Weights of a small transformer language model: MLP 448 SwiGLU.
Each number is 50 + 10 x the weight over its row's rms, rounded and kept within 0 to 99. Layers, rows and columns count from 0. The size before them is the row's rms in percent of the matrix's.

# layer 5 MLP up, 448x160, rms 0.0642, rows 237-251, columns 0-159
102:39 33 35 42 47 38 49 48 60 64 45 63 48 37 52 43 50 50 46 51 44 71 42 47 45 59 55 59 43 57 51 46 58 47 52 39 48 47 47 47 47 51 62 48 45 44 37 56 45 60 67 53 46 36 52 57 45 45 32 51 53 52 56 38 58 60 64 58 63 48 47 55 74 47 44 61 53 50 45 38 49 56 35 47 45 65 38 48 50 61 45 54 31 53 31 39 50 56 40 31 22 61 38 39 50 54 33 60 67 63 34 42 57 63 54 54 43 70 32 59 47 67 42 40 54 39 48 47 63 50 66 36 39 61 46 41 49 57 55 57 33 46 42 48 47 51 66 41 53 48 68 67 43 70 56 50 53 66 73 58
099:53 56 35 49 43 55 40 44 55 69 72 48 48 30 63 48 56 61 49 55 46 60 42 53 61 56 63 56 55 31 64 37 46 60 41 35 51 29 65 41 59 55 51 40 58 36 41 47 55 51 47 62 40 43 41 61 46 44 53 37 40 40 46 49 41 47 34 62 59 55 55 40 51 44 45 41 63 58 49 49 57 55 55 51 49 37 45 46 32 43 71 56 33 49 60 69 47 55 56 50 46 36 51 59 41 43 62 39 44 36 47 57 65 42 59 36 36 44 63 21 51 46 57 40 55 52 68 54 51 40 47 60 62 59 44 50 34 47 37 46 53 49 46 29 69 60 44 35 49 75 44 44 36 44 66 45 53 43 61 38
101:35 42 67 32 42 47 44 33 61 75 56 52 45 49 52 50 56 60 58 45 50 42 50 71 47 43 47 60 26 53 49 46 53 59 43 52 58 50 61 47 43 51 42 59 42 33 65 68 47 49 46 43 47 31 39 53 56 60 64 41 45 55 67 48 24 52 55 40 53 45 48 64 40 57 32 36 46 59 54 45 57 49 61 22 50 56 39 49 59 47 44 60 47 40 51 57 45 55 71 60 65 39 54 53 65 54 56 49 43 46 62 38 48 43 51 36 50 48 52 60 55 39 57 58 55 56 53 35 37 67 62 41 45 32 59 51 68 31 59 56 47 61 52 66 61 61 50 41 51 52 39 29 36 50 58 61 35 55 53 55
093:40 28 50 53 37 58 49 47 48 45 47 46 46 52 69 48 37 56 42 49 48 73 55 62 73 61 63 55 51 56 48 53 53 44 52 48 40 40 47 44 55 51 34 54 61 44 55 36 81 54 48 64 29 47 37 49 50 60 50 60 49 46 55 48 55 56 60 51 65 73 55 53 41 53 52 30 56 52 59 52 43 44 41 49 36 62 61 45 55 43 42 63 46 58 44 43 60 63 41 54 45 38 57 72 40 47 67 46 44 48 56 56 50 39 52 43 55 69 55 38 45 56 43 32 52 51 62 61 32 39 62 46 58 52 67 63 66 58 64 60 64 64 60 53 76 62 47 46 51 60 62 52 56 46 39 57 44 69 57 62
094:48 56 49 55 52 40 59 35 55 33 43 46 62 45 54 44 48 64 69 36 59 45 31 36 61 39 51 25 45 62 54 66 45 52 47 47 56 47 57 55 58 62 52 52 49 33 53 64 27 67 54 39 39 46 48 63 71 62 44 52 31 62 41 48 55 58 56 55 48 62 62 49 47 63 40 52 61 46 49 64 57 45 46 69 46 56 62 52 53 43 50 54 71 38 50 54 57 38 47 59 64 36 55 42 56 48 57 38 45 46 62 61 52 57 53 50 48 48 55 46 49 49 48 65 44 37 46 64 31 27 45 58 45 78 51 52 29 51 67 50 43 40 40 51 56 54 48 56 48 37 38 70 44 46 45 32 55 62 33 47
106:37 48 41 40 25 52 46 49 54 60 43 54 45 55 64 47 59 58 52 45 51 41 39 44 49 36 50 64 50 36 58 59 73 51 72 51 45 51 51 51 37 49 39 56 47 58 54 59 57 63 55 47 62 78 43 52 44 63 46 70 52 33 50 45 53 35 71 44 56 53 53 39 44 61 52 47 40 51 52 60 46 33 55 49 53 49 60 55 52 51 62 45 61 50 45 35 61 58 67 26 54 50 48 62 63 51 52 62 46 35 63 62 45 73 41 40 63 56 37 58 64 38 57 48 39 51 71 67 46 43 47 51 65 72 38 45 66 49 51 49 65 53 55 45 47 62 37 58 40 46 55 65 45 47 69 62 48 49 59 56
100:48 31 38 65 35 38 41 62 62 52 53 61 48 49 55 52 49 55 42 53 55 50 64 53 68 45 55 48 67 48 67 33 53 58 61 40 73 45 47 49 53 64 34 48 37 46 35 68 38 53 44 45 45 54 66 52 51 62 50 56 48 24 49 45 57 55 61 49 50 45 55 49 56 41 38 47 35 65 45 49 59 40 59 45 45 41 51 45 66 61 52 34 50 38 66 44 47 36 65 58 35 63 58 45 49 51 46 58 59 24 48 38 63 47 53 41 45 52 38 61 49 53 50 44 63 52 62 61 50 36 68 40 38 51 59 50 61 43 59 65 50 46 54 46 51 46 23 50 55 67 39 43 42 55 38 59 45 40 37 76
091:36 43 35 37 63 53 55 29 30 62 63 51 59 36 36 56 54 52 56 55 44 47 44 46 49 59 47 68 65 58 66 56 42 47 50 54 71 31 63 60 41 49 59 55 37 60 30 41 46 41 52 24 60 37 45 46 46 59 55 64 40 45 55 55 47 53 64 46 47 32 50 35 59 48 36 41 38 50 63 73 39 47 48 49 51 48 45 51 50 42 51 54 47 51 45 42 34 62 35 51 54 49 51 61 26 50 41 66 55 48 48 52 51 58 52 58 66 39 39 45 49 50 56 64 34 52 51 46 45 52 47 65 55 54 54 51 71 63 29 50 53 47 56 54 54 46 51 33 42 70 66 63 49 47 65 40 41 51 46 69
097:56 23 63 50 54 48 49 56 50 52 75 75 57 63 49 56 51 38 57 62 54 55 43 45 58 73 60 65 35 42 49 39 61 72 49 48 46 60 55 47 69 51 53 48 56 43 55 61 29 32 52 54 45 57 49 56 42 51 45 52 52 41 71 48 52 45 54 48 65 60 52 52 62 45 55 35 58 41 42 53 56 38 60 56 43 40 47 61 37 42 51 58 54 47 57 54 56 53 64 38 60 53 50 29 63 47 43 48 51 68 58 60 47 81 59 38 47 60 44 54 54 61 44 43 44 36 72 52 45 64 38 62 42 57 49 64 62 60 60 56 29 40 27 51 45 56 54 49 42 59 52 47 40 53 63 45 51 49 54 58
103:54 43 56 58 50 70 37 63 57 36 27 47 34 30 57 43 36 43 54 48 64 65 35 45 42 41 62 62 51 55 58 47 58 26 32 41 39 48 46 49 48 63 45 45 46 44 27 29 44 48 51 48 55 27 47 41 52 48 50 51 45 54 59 27 50 53 46 39 69 58 62 48 58 50 61 37 58 36 45 44 54 44 50 68 55 48 58 54 46 49 44 52 55 33 44 58 51 36 54 67 45 64 45 42 51 49 45 37 42 51 43 45 40 38 54 48 43 59 47 61 41 38 48 51 66 26 49 42 53 58 51 47 57 39 58 64 46 56 41 69 48 57 54 43 43 41 41 45 65 39 43 50 52 49 36 79 47 42 45 34
102:37 46 47 47 47 53 49 44 58 47 48 67 40 45 59 35 41 53 42 62 46 65 54 53 43 44 39 48 63 43 52 43 26 56 55 47 72 46 40 50 43 58 66 41 46 45 54 58 47 48 47 39 55 58 42 50 59 49 56 46 46 43 54 60 50 53 60 39 35 71 62 47 45 52 29 41 56 52 39 37 38 48 16 48 53 48 38 65 54 52 53 36 56 55 50 27 62 60 52 42 56 55 38 64 39 44 55 76 46 50 46 38 61 63 69 31 45 42 59 52 61 33 41 52 49 55 50 36 41 48 51 58 49 56 58 64 43 48 35 59 67 44 58 59 46 24 63 59 60 49 47 51 65 29 46 65 56 55 50 64
093:63 35 41 46 42 63 19 39 52 56 35 47 67 44 40 39 42 40 58 51 43 48 34 53 59 58 49 51 48 47 58 44 38 57 47 54 46 53 45 58 49 45 44 48 63 45 33 44 58 50 51 42 57 47 29 49 33 49 65 38 57 57 40 47 60 48 57 53 59 52 69 42 41 51 69 50 44 39 84 67 71 52 59 52 43 38 55 54 41 52 51 59 40 42 54 44 66 63 57 41 41 43 51 62 36 50 48 63 49 51 64 52 57 47 48 69 37 41 38 56 52 44 44 40 54 39 40 55 52 60 54 56 57 58 44 44 61 33 53 39 62 60 56 61 43 65 30 35 29 46 61 65 49 45 63 34 36 48 51 58
096:51 49 58 55 45 46 37 67 30 57 64 42 67 44 40 47 48 56 46 53 44 32 57 69 49 46 51 58 42 44 46 51 39 59 44 55 50 62 54 43 64 55 51 50 66 35 65 38 49 59 44 61 35 69 48 55 38 61 38 48 63 51 49 51 46 61 37 65 60 52 38 26 68 68 58 46 64 28 59 37 48 38 55 65 37 52 50 42 49 23 55 34 65 68 45 42 51 36 59 48 63 39 40 53 44 56 46 39 59 46 58 56 42 52 53 54 41 42 37 55 74 44 57 36 46 63 47 46 54 45 47 46 58 61 55 52 56 56 45 59 52 44 60 47 42 47 51 48 42 45 33 43 43 36 63 42 41 69 32 46
105:44 56 60 59 38 49 33 62 54 37 47 58 65 54 65 37 70 55 49 47 48 40 23 46 42 54 64 44 61 28 43 59 50 60 52 78 65 48 41 51 52 29 41 38 48 73 46 61 27 59 52 47 45 50 53 51 51 57 48 66 52 33 23 46 50 52 55 59 49 39 54 52 43 42 58 59 59 56 39 67 49 58 48 39 55 52 57 41 27 49 33 57 62 58 60 42 50 67 35 56 63 39 53 34 47 49 42 61 46 50 57 39 47 53 37 59 54 65 49 59 61 55 47 54 49 60 53 44 46 55 57 45 55 39 66 50 38 45 30 60 43 44 34 50 52 36 62 39 45 51 51 53 58 47 52 48 38 52 56 54
103:60 56 29 54 43 47 67 57 50 34 41 60 34 66 56 48 49 59 57 49 48 40 40 52 50 52 65 55 58 74 36 47 60 49 52 39 33 57 70 48 54 68 38 49 59 54 36 58 52 41 49 69 59 47 60 54 51 73 37 57 35 45 58 52 42 47 51 47 68 53 49 50 43 47 42 45 49 62 36 31 57 48 50 41 52 58 51 64 52 60 39 53 28 42 48 48 35 64 45 68 63 46 41 54 56 52 60 41 66 55 56 44 54 61 49 47 70 51 30 52 61 57 65 50 46 32 46 51 54 53 52 57 44 55 40 66 52 53 40 33 45 50 28 46 43 47 41 48 41 47 55 55 52 74 56 66 63 71 52 64
# layer 5 MLP down (transposed), 448x160, rms 0.0639, rows 237-251, columns 0-159
105:63 60 44 43 38 54 59 68 61 39 56 54 46 51 58 55 57 49 46 62 44 55 54 43 46 68 49 46 45 48 45 54 46 63 44 54 52 44 52 46 43 48 45 50 52 50 56 53 49 35 41 65 39 38 64 35 46 56 40 53 62 38 53 34 38 57 68 65 45 39 39 69 46 52 57 65 52 32 69 53 40 50 60 50 46 65 47 45 50 62 47 49 50 58 43 34 47 65 28 40 54 73 58 62 45 42 47 43 75 37 54 41 63 34 50 62 61 64 47 54 27 51 45 53 43 56 43 50 34 43 55 45 63 71 39 48 45 52 49 60 45 50 42 28 80 50 52 51 53 46 57 44 41 63 68 49 45 61 34 60
104:61 65 60 52 40 74 67 46 41 43 55 57 58 46 55 49 56 45 42 71 42 55 37 48 50 50 56 67 29 53 35 53 45 50 36 53 64 33 59 56 41 50 39 47 39 49 66 45 65 48 70 45 53 47 56 49 61 54 41 65 57 45 53 60 46 33 56 71 51 47 48 61 24 66 35 45 58 48 56 72 53 39 54 52 51 71 70 58 37 59 57 48 54 61 41 53 48 58 54 51 50 49 56 57 41 36 58 52 35 43 33 43 61 52 47 40 49 49 40 47 80 38 54 49 58 70 64 72 58 43 45 55 51 38 39 44 43 55 40 59 66 50 51 48 46 43 54 41 48 51 56 55 37 49 48 52 55 53 65 55
100:55 60 50 60 48 61 50 55 56 71 50 39 46 24 42 52 43 58 51 38 54 76 45 74 49 40 44 42 47 46 56 57 50 58 74 48 48 41 64 52 65 55 66 58 48 52 49 48 54 43 48 52 40 39 46 39 36 59 35 66 62 44 37 57 60 53 31 54 45 48 54 70 54 65 49 49 33 46 36 42 50 57 29 36 45 46 43 54 51 47 50 49 51 40 44 53 40 43 45 53 56 37 36 58 48 45 75 59 35 40 57 50 64 52 47 44 46 40 54 49 56 54 51 46 42 56 44 48 60 43 52 44 42 70 45 55 34 65 63 39 57 66 49 58 50 66 24 49 66 42 65 52 40 44 36 56 34 52 65 37
096:50 53 48 69 59 41 60 41 57 72 51 66 51 42 61 38 51 50 54 46 51 43 58 70 57 42 66 57 51 48 56 52 37 49 55 52 58 38 40 50 36 52 57 37 30 64 43 49 68 37 30 34 52 70 64 68 53 47 48 42 56 44 47 40 41 50 45 63 50 61 40 44 68 56 44 40 44 55 59 50 41 52 50 36 44 50 56 44 54 52 54 58 61 42 64 45 47 66 66 58 54 43 53 43 47 32 53 46 43 61 46 33 54 25 33 45 49 41 47 55 73 30 40 49 53 26 45 31 52 50 61 37 59 48 62 35 41 62 53 52 45 34 47 57 36 61 58 66 44 58 47 42 46 67 49 46 46 63 54 55
099:39 42 46 52 57 55 56 33 23 56 45 30 69 45 56 44 59 48 48 52 42 51 36 53 52 53 44 51 36 61 60 60 40 59 44 37 63 34 35 58 60 60 50 51 34 56 53 70 50 66 54 55 53 58 39 47 38 57 88 52 48 60 45 42 69 60 51 38 60 46 39 57 53 44 52 61 41 43 59 56 62 56 58 53 49 48 45 35 50 43 61 49 60 47 39 45 56 59 55 75 53 35 43 44 56 80 45 68 49 45 61 42 59 47 51 59 51 57 67 45 36 42 62 42 40 53 40 36 52 50 52 45 44 67 42 61 36 45 46 59 55 42 52 48 41 47 36 41 55 53 62 61 54 58 66 55 44 41 52 60
099:70 51 51 37 71 44 43 64 57 57 38 40 43 42 49 45 57 51 50 54 54 68 33 63 53 47 40 55 59 54 48 38 43 58 31 54 64 51 64 68 41 56 58 64 30 40 59 59 58 55 53 58 62 34 53 62 52 41 64 45 58 52 45 34 42 57 48 55 27 42 51 40 56 59 54 52 47 59 66 60 42 50 54 46 44 40 49 56 45 43 69 56 50 61 34 52 53 46 42 51 52 76 61 54 52 48 59 51 62 66 47 41 42 44 39 39 30 62 44 32 70 59 57 55 39 56 51 43 57 66 30 48 49 56 44 45 32 52 58 50 50 44 33 50 50 46 63 66 36 38 76 47 52 58 46 48 53 54 47 67
102:49 60 49 53 50 50 42 40 52 56 42 45 51 49 40 50 73 49 49 46 57 45 47 48 55 41 54 48 48 47 44 61 65 54 51 56 38 48 38 48 60 50 61 60 43 52 49 23 33 61 56 51 51 48 59 49 43 68 47 35 48 46 44 63 59 51 50 51 46 60 53 55 58 54 40 47 59 53 50 38 38 59 44 38 50 55 47 27 37 62 66 84 59 35 42 43 39 55 49 42 67 42 60 46 56 42 48 60 60 52 64 19 48 74 61 44 44 73 65 58 61 63 37 40 32 30 43 66 35 51 44 59 52 45 47 46 43 39 57 44 26 61 40 54 61 52 51 50 46 48 51 54 48 42 65 66 37 61 52 53
097:59 43 58 71 47 46 62 55 42 41 58 52 48 62 44 38 60 52 45 58 77 48 38 54 55 55 46 51 54 47 55 43 22 53 54 58 50 39 31 47 59 57 43 52 42 51 52 42 47 57 47 51 47 41 45 60 47 50 48 24 45 44 62 46 40 48 35 52 44 48 59 65 51 54 44 31 82 46 43 40 52 29 54 62 61 40 45 75 54 43 53 38 60 47 58 53 58 56 41 68 55 52 38 50 46 42 51 55 70 55 48 36 37 45 56 63 59 48 50 39 30 70 72 25 43 47 41 46 42 48 47 40 63 54 59 60 51 53 58 54 65 55 53 47 52 55 48 57 37 53 34 68 56 54 63 47 43 52 40 61
095:43 63 36 50 39 42 57 58 36 42 45 49 51 38 46 34 61 44 39 69 60 63 37 41 48 34 45 49 38 60 62 58 57 48 42 39 44 31 55 52 41 50 42 46 57 48 42 57 44 45 48 53 54 36 75 44 41 48 52 18 41 66 57 55 51 46 40 37 41 40 32 61 63 45 55 55 48 51 55 58 55 42 59 69 55 47 45 43 51 43 57 51 53 63 46 57 44 47 59 54 62 34 41 36 40 46 45 60 52 36 63 39 71 42 51 37 47 32 59 38 57 68 52 28 60 42 44 28 65 59 41 49 65 57 55 50 40 48 47 58 35 48 49 55 47 41 55 41 59 37 55 60 41 62 56 39 41 51 57 67
096:40 55 66 46 67 44 48 63 46 50 34 79 64 59 55 58 48 42 46 54 64 41 37 57 41 43 42 50 45 63 52 61 48 59 62 43 44 48 48 58 47 50 37 37 32 58 62 47 47 61 49 28 65 50 52 58 52 50 46 65 59 34 47 45 57 71 44 67 64 41 53 56 42 63 62 63 36 61 43 36 62 58 45 60 29 55 64 50 39 44 46 64 32 56 44 50 51 52 60 51 44 53 39 61 60 54 50 45 48 50 61 30 42 76 51 29 52 46 36 51 46 68 47 33 55 38 60 53 65 45 48 47 47 48 51 45 57 52 63 43 57 39 68 63 46 45 48 59 43 46 42 59 51 46 44 40 63 57 59 66
097:56 39 39 49 50 72 66 48 59 44 65 67 58 45 62 56 51 53 49 61 50 38 48 35 58 60 36 67 44 45 59 53 48 75 57 40 43 33 53 50 35 52 62 31 46 41 55 56 28 42 48 70 53 41 63 68 49 37 45 55 41 55 53 47 49 38 49 61 53 56 63 52 48 41 61 61 53 28 24 36 44 32 40 39 43 64 32 48 34 38 40 39 51 57 60 34 52 52 53 48 66 44 30 56 58 50 48 58 56 38 52 52 42 59 49 54 51 57 49 53 50 48 42 31 54 54 44 57 35 41 38 44 41 67 46 40 49 53 55 44 53 53 53 49 48 54 56 45 64 43 40 60 43 68 52 43 53 64 70 55
091:45 47 51 58 34 57 65 55 50 48 37 58 41 48 47 65 57 38 28 39 62 47 44 56 48 45 72 71 40 35 50 55 61 72 54 38 58 55 51 35 55 61 46 51 61 46 59 38 55 34 57 58 53 44 69 52 63 57 61 30 52 59 58 37 47 54 52 39 49 49 53 52 40 48 48 63 41 56 54 55 39 35 41 50 53 56 41 56 52 48 37 56 45 41 65 61 46 37 53 53 62 64 56 54 46 46 55 28 47 38 55 34 56 72 38 69 47 54 65 52 42 63 32 54 32 60 43 65 47 45 44 49 30 43 43 65 48 65 46 25 55 44 43 50 45 39 45 64 49 39 41 40 56 48 42 44 48 47 63 32
098:47 45 42 44 53 70 53 54 57 65 38 51 62 41 46 37 42 49 52 35 47 46 40 51 56 55 59 56 52 45 45 48 48 59 44 39 43 44 54 35 57 43 46 66 46 32 44 48 33 40 28 33 46 35 33 59 44 52 54 63 46 79 41 63 52 73 43 45 43 40 48 41 50 51 67 53 47 47 60 75 43 50 63 58 53 47 50 37 59 33 36 30 43 65 51 72 47 53 55 31 40 48 54 58 56 43 71 40 52 47 54 47 45 36 52 41 56 68 51 38 59 59 42 33 51 49 52 50 34 47 48 68 63 50 70 51 55 48 32 65 57 47 52 40 64 52 60 52 52 46 65 52 53 45 68 52 56 43 46 52
110:61 51 46 55 34 44 58 56 38 41 43 56 60 57 44 68 49 40 47 41 30 44 45 36 43 52 37 52 55 33 34 49 47 49 44 52 39 49 43 66 55 47 59 52 64 43 41 56 50 42 62 52 23 44 33 62 42 58 56 36 55 63 50 50 51 52 45 43 55 38 51 40 50 49 32 60 57 48 31 40 72 33 68 54 48 62 68 41 39 63 46 42 52 47 51 41 48 26 49 40 52 55 47 57 52 58 37 47 60 51 57 29 41 62 44 42 53 63 37 45 61 50 62 57 48 63 48 34 39 41 55 54 49 53 56 34 38 58 45 46 33 59 69 52 57 50 55 52 46 35 72 70 47 50 57 73 37 59 55 50
097:39 39 40 53 64 43 58 54 58 52 53 51 54 37 63 45 45 57 68 45 54 56 65 30 57 38 33 38 48 38 33 63 54 54 38 33 52 42 64 47 46 52 54 63 46 58 47 64 37 34 48 42 55 49 51 35 68 47 52 43 49 44 52 49 44 63 47 52 39 59 50 49 56 47 37 47 66 51 56 53 47 46 44 57 48 61 47 82 54 61 42 65 40 66 38 55 56 57 37 51 62 46 52 44 59 65 41 31 45 62 39 42 46 46 59 40 50 52 60 38 55 38 49 63 48 47 53 63 54 41 60 54 61 50 55 53 67 28 42 57 33 44 44 45 70 50 68 70 50 51 35 72 58 55 50 50 50 56 65 24
# layer 5 MLP gate, 448x160, rms 0.0644, rows 238-251, columns 0-159
103:44 56 39 52 64 47 45 58 41 54 41 17 53 51 43 36 36 38 64 39 27 48 46 48 36 50 45 33 57 57 54 58 45 32 62 43 41 41 35 50 22 28 48 37 52 51 37 37 38 57 46 51 42 49 56 42 54 47 36 43 43 35 51 41 41 61 47 49 58 53 32 42 56 42 62 46 46 46 48 57 66 52 45 53 68 28 36 44 48 61 34 54 58 49 42 59 30 50 44 55 60 46 35 61 43 55 59 50 44 44 62 48 50 49 48 47 53 66 63 53 38 38 58 47 49 51 50 48 52 49 39 51 55 65 59 61 39 62 45 32 52 43 66 41 61 62 37 46 43 44 59 66 64 47 46 55 55 47 32 42
100:40 48 55 45 61 54 40 67 69 51 43 40 65 38 38 50 55 62 48 51 41 46 50 60 60 43 56 43 63 56 53 45 36 41 34 52 54 50 64 23 46 51 58 48 57 46 43 50 63 42 35 46 48 45 51 38 69 33 51 55 52 62 47 58 58 37 73 49 57 68 48 50 26 53 45 45 44 48 57 51 37 65 60 36 54 57 47 62 52 46 42 52 54 48 59 50 45 63 59 47 32 45 38 40 41 28 70 58 57 46 45 60 36 62 47 49 58 42 41 42 61 54 53 53 59 35 46 69 36 57 31 41 35 42 63 58 60 66 39 52 74 51 50 65 56 59 48 53 45 41 52 62 67 50 63 46 68 48 52 47
093:58 55 48 60 53 55 56 56 52 65 66 54 51 73 56 68 47 53 43 42 37 48 59 35 56 18 52 22 47 54 42 54 68 52 67 71 62 60 62 53 42 51 57 60 61 46 40 49 44 67 58 46 52 53 41 53 46 36 54 34 54 77 39 61 50 48 63 56 45 57 48 48 43 48 48 55 42 47 47 50 44 59 64 48 59 62 63 49 58 58 62 71 53 38 48 51 47 61 55 59 51 49 48 43 38 47 30 42 51 38 45 59 57 39 47 53 58 55 66 55 43 47 44 66 44 41 62 52 47 72 50 55 55 48 45 59 58 52 66 38 46 42 27 45 64 52 54 51 43 76 41 63 53 57 49 60 30 51 45 54
107:39 36 45 39 52 53 65 58 37 66 57 72 54 57 50 49 47 42 47 50 34 34 42 59 44 43 74 43 39 35 52 43 57 34 67 33 56 48 47 47 47 37 48 50 51 47 49 69 52 42 56 46 66 53 46 35 39 55 43 50 45 47 60 42 57 56 46 22 45 40 72 35 72 44 58 53 37 48 62 41 48 65 51 38 64 64 46 56 50 40 51 45 52 30 54 66 48 56 49 42 28 48 49 35 55 57 36 56 37 57 59 40 52 55 58 58 43 68 53 41 45 58 46 33 31 54 61 57 52 62 64 53 54 51 50 53 44 48 33 28 61 50 44 39 48 52 63 44 47 53 62 46 59 42 47 57 35 48 52 57
109:46 58 35 45 52 53 67 49 43 37 49 46 44 57 53 74 39 42 54 44 26 46 38 60 51 52 53 47 50 45 41 59 45 57 64 49 47 50 62 54 39 43 40 40 53 50 72 42 66 69 41 46 45 51 43 51 49 46 32 49 50 48 57 46 45 64 52 44 52 50 56 49 47 35 34 40 23 40 43 46 27 63 63 41 71 52 36 64 44 43 44 45 56 51 52 59 34 73 39 46 56 64 71 43 49 38 66 51 49 62 54 27 50 58 47 45 53 46 64 63 58 54 41 44 49 57 45 62 52 38 34 57 50 39 45 57 37 76 32 39 68 65 56 52 57 41 48 49 63 55 38 48 47 39 50 54 47 48 57 49
097:49 46 39 70 44 57 35 64 54 27 47 37 67 61 65 48 62 65 51 44 56 52 29 40 66 50 57 47 34 52 25 46 60 35 56 49 53 60 53 46 44 60 54 40 45 38 56 71 59 54 44 47 49 44 54 46 56 52 45 49 59 63 44 54 59 38 40 56 37 48 51 48 39 34 53 49 66 50 33 47 42 66 39 47 60 25 45 51 55 44 48 45 61 53 46 53 49 59 50 56 22 51 40 67 47 58 72 64 37 37 54 49 56 60 49 46 45 49 50 72 59 56 64 53 45 53 45 44 43 60 45 41 56 60 59 50 58 60 66 59 30 43 51 33 59 58 53 38 35 47 69 59 49 60 59 49 42 51 58 51
093:43 53 49 48 50 51 57 57 38 44 69 60 51 55 65 58 52 61 48 41 40 62 49 39 46 31 67 40 41 41 43 54 46 51 39 51 48 39 24 30 46 40 56 54 69 58 51 51 53 64 47 61 48 72 49 54 55 47 29 52 34 58 63 66 42 44 53 44 57 49 57 49 54 34 47 46 74 51 53 49 53 58 53 47 44 52 62 52 46 39 25 51 37 56 48 53 53 39 61 48 30 60 45 73 40 46 42 55 60 59 41 54 64 52 40 66 67 60 65 36 56 40 45 38 67 55 38 69 53 46 27 46 41 54 52 47 44 62 70 45 46 56 65 56 51 59 45 42 58 43 39 59 52 69 45 56 47 47 60 43
102:42 45 51 54 44 56 63 59 44 71 44 56 49 63 31 40 44 61 63 47 42 75 50 55 49 55 46 57 46 49 51 58 61 52 52 60 43 53 47 57 46 67 59 49 59 55 39 48 48 48 39 59 62 49 42 49 60 34 64 49 69 37 40 36 43 50 53 31 25 46 18 57 51 45 38 65 28 69 45 44 48 31 50 48 48 35 42 60 36 38 52 59 56 38 40 49 45 37 46 57 48 41 63 52 65 47 37 63 56 48 50 56 50 49 55 47 52 42 42 49 52 37 55 29 59 45 69 47 58 60 48 44 32 57 45 61 55 60 52 48 46 63 42 53 35 55 61 55 48 51 25 60 34 47 64 68 47 50 49 49
107:41 42 45 48 59 31 55 47 43 56 48 60 46 74 70 60 58 61 65 58 62 52 68 59 25 49 55 61 60 60 49 60 46 58 54 33 43 48 57 52 46 49 50 41 42 39 54 51 44 65 50 46 75 47 42 51 38 56 32 44 45 38 43 42 31 34 53 41 44 49 32 53 50 41 44 60 47 56 35 44 65 60 59 40 63 51 68 44 62 46 36 51 53 52 44 55 56 55 42 43 36 51 46 66 48 50 34 52 60 52 33 43 66 57 66 60 41 54 48 54 51 46 64 47 36 39 27 55 44 66 49 47 35 54 39 51 43 67 48 40 60 51 47 66 24 49 54 58 47 37 43 48 52 65 52 54 50 37 58 62
103:46 49 44 38 71 53 26 63 54 41 49 50 65 51 43 65 53 49 61 53 49 51 60 32 43 45 50 47 51 51 55 51 48 60 48 32 41 52 52 63 43 41 50 57 49 50 57 40 47 31 68 46 22 51 29 32 37 51 54 33 38 65 50 57 45 39 39 41 57 51 18 46 51 45 47 43 66 67 59 35 59 54 61 49 56 46 51 43 53 53 58 46 31 50 54 52 50 55 47 43 54 62 65 50 60 41 33 57 43 45 55 54 57 54 50 70 61 59 37 42 30 42 58 53 55 54 56 37 58 56 37 66 50 24 35 46 44 50 38 44 51 45 46 56 59 37 44 63 35 33 51 58 49 60 65 47 57 49 47 46
095:58 54 70 65 57 67 60 47 39 36 51 31 56 50 67 53 50 55 48 37 59 48 51 47 47 40 52 56 60 63 45 58 41 48 47 72 34 35 63 51 59 62 57 47 36 40 52 54 49 54 38 56 49 56 59 57 40 49 40 49 32 48 55 38 42 56 53 46 43 25 58 41 73 60 45 50 59 44 53 45 31 39 42 75 54 53 55 42 44 43 56 56 55 71 62 46 39 71 66 76 65 54 61 34 54 49 49 41 48 63 40 57 36 43 51 45 59 43 56 31 36 38 62 49 43 44 53 46 42 43 52 52 43 57 59 46 55 41 45 69 31 49 58 49 56 57 58 43 53 61 55 48 41 47 40 69 57 42 41 60
101:42 50 54 57 54 40 43 46 41 55 61 56 53 47 51 57 43 52 53 39 64 57 49 50 45 59 41 45 39 37 48 69 55 45 35 54 54 73 65 60 60 68 28 66 45 52 44 53 70 42 52 73 30 48 73 48 49 49 48 36 53 55 47 66 40 38 45 48 40 60 65 42 52 38 33 65 76 23 42 49 37 43 55 57 53 44 48 64 51 39 75 50 55 48 51 46 39 43 43 56 50 59 55 61 62 48 52 51 52 58 65 45 52 46 52 68 43 56 44 43 43 48 50 60 62 58 48 51 42 36 51 39 52 56 39 56 53 35 66 48 55 61 68 59 58 45 48 35 51 33 48 34 59 44 37 56 60 40 47 63
098:65 47 53 49 57 43 39 53 36 38 45 57 58 43 61 52 50 60 58 49 46 39 34 39 45 42 34 27 42 31 60 47 51 38 47 45 48 57 34 48 43 54 54 48 61 47 68 46 61 49 50 42 53 54 55 48 57 62 34 53 41 56 42 47 39 35 57 34 67 50 53 49 53 50 40 36 47 57 39 37 50 47 58 45 57 51 49 63 49 39 48 47 44 62 70 58 55 25 33 66 48 38 74 49 46 58 63 29 64 41 44 46 54 37 42 66 32 62 49 59 50 47 67 46 56 55 44 54 56 49 68 70 46 46 36 67 34 36 58 56 43 49 64 51 38 67 57 38 45 51 46 41 38 59 59 53 59 72 51 52
097:55 41 54 47 50 54 43 41 47 51 50 58 58 71 36 57 44 51 42 44 58 54 54 38 24 67 46 49 39 50 30 49 56 45 50 66 43 37 40 53 42 67 45 39 60 58 49 38 47 70 38 58 34 65 51 52 37 55 59 38 61 57 45 50 67 46 56 50 43 53 24 53 59 45 50 46 31 51 41 43 42 52 54 39 50 41 55 63 31 45 52 43 45 56 56 40 44 52 50 44 49 66 57 60 44 62 52 54 57 59 62 49 32 48 75 52 67 60 55 60 49 61 64 32 40 61 52 56 64 47 58 61 67 52 56 54 62 51 61 60 66 54 56 43 43 61 52 57 35 43 46 40 47 58 40 55 66 79 66 46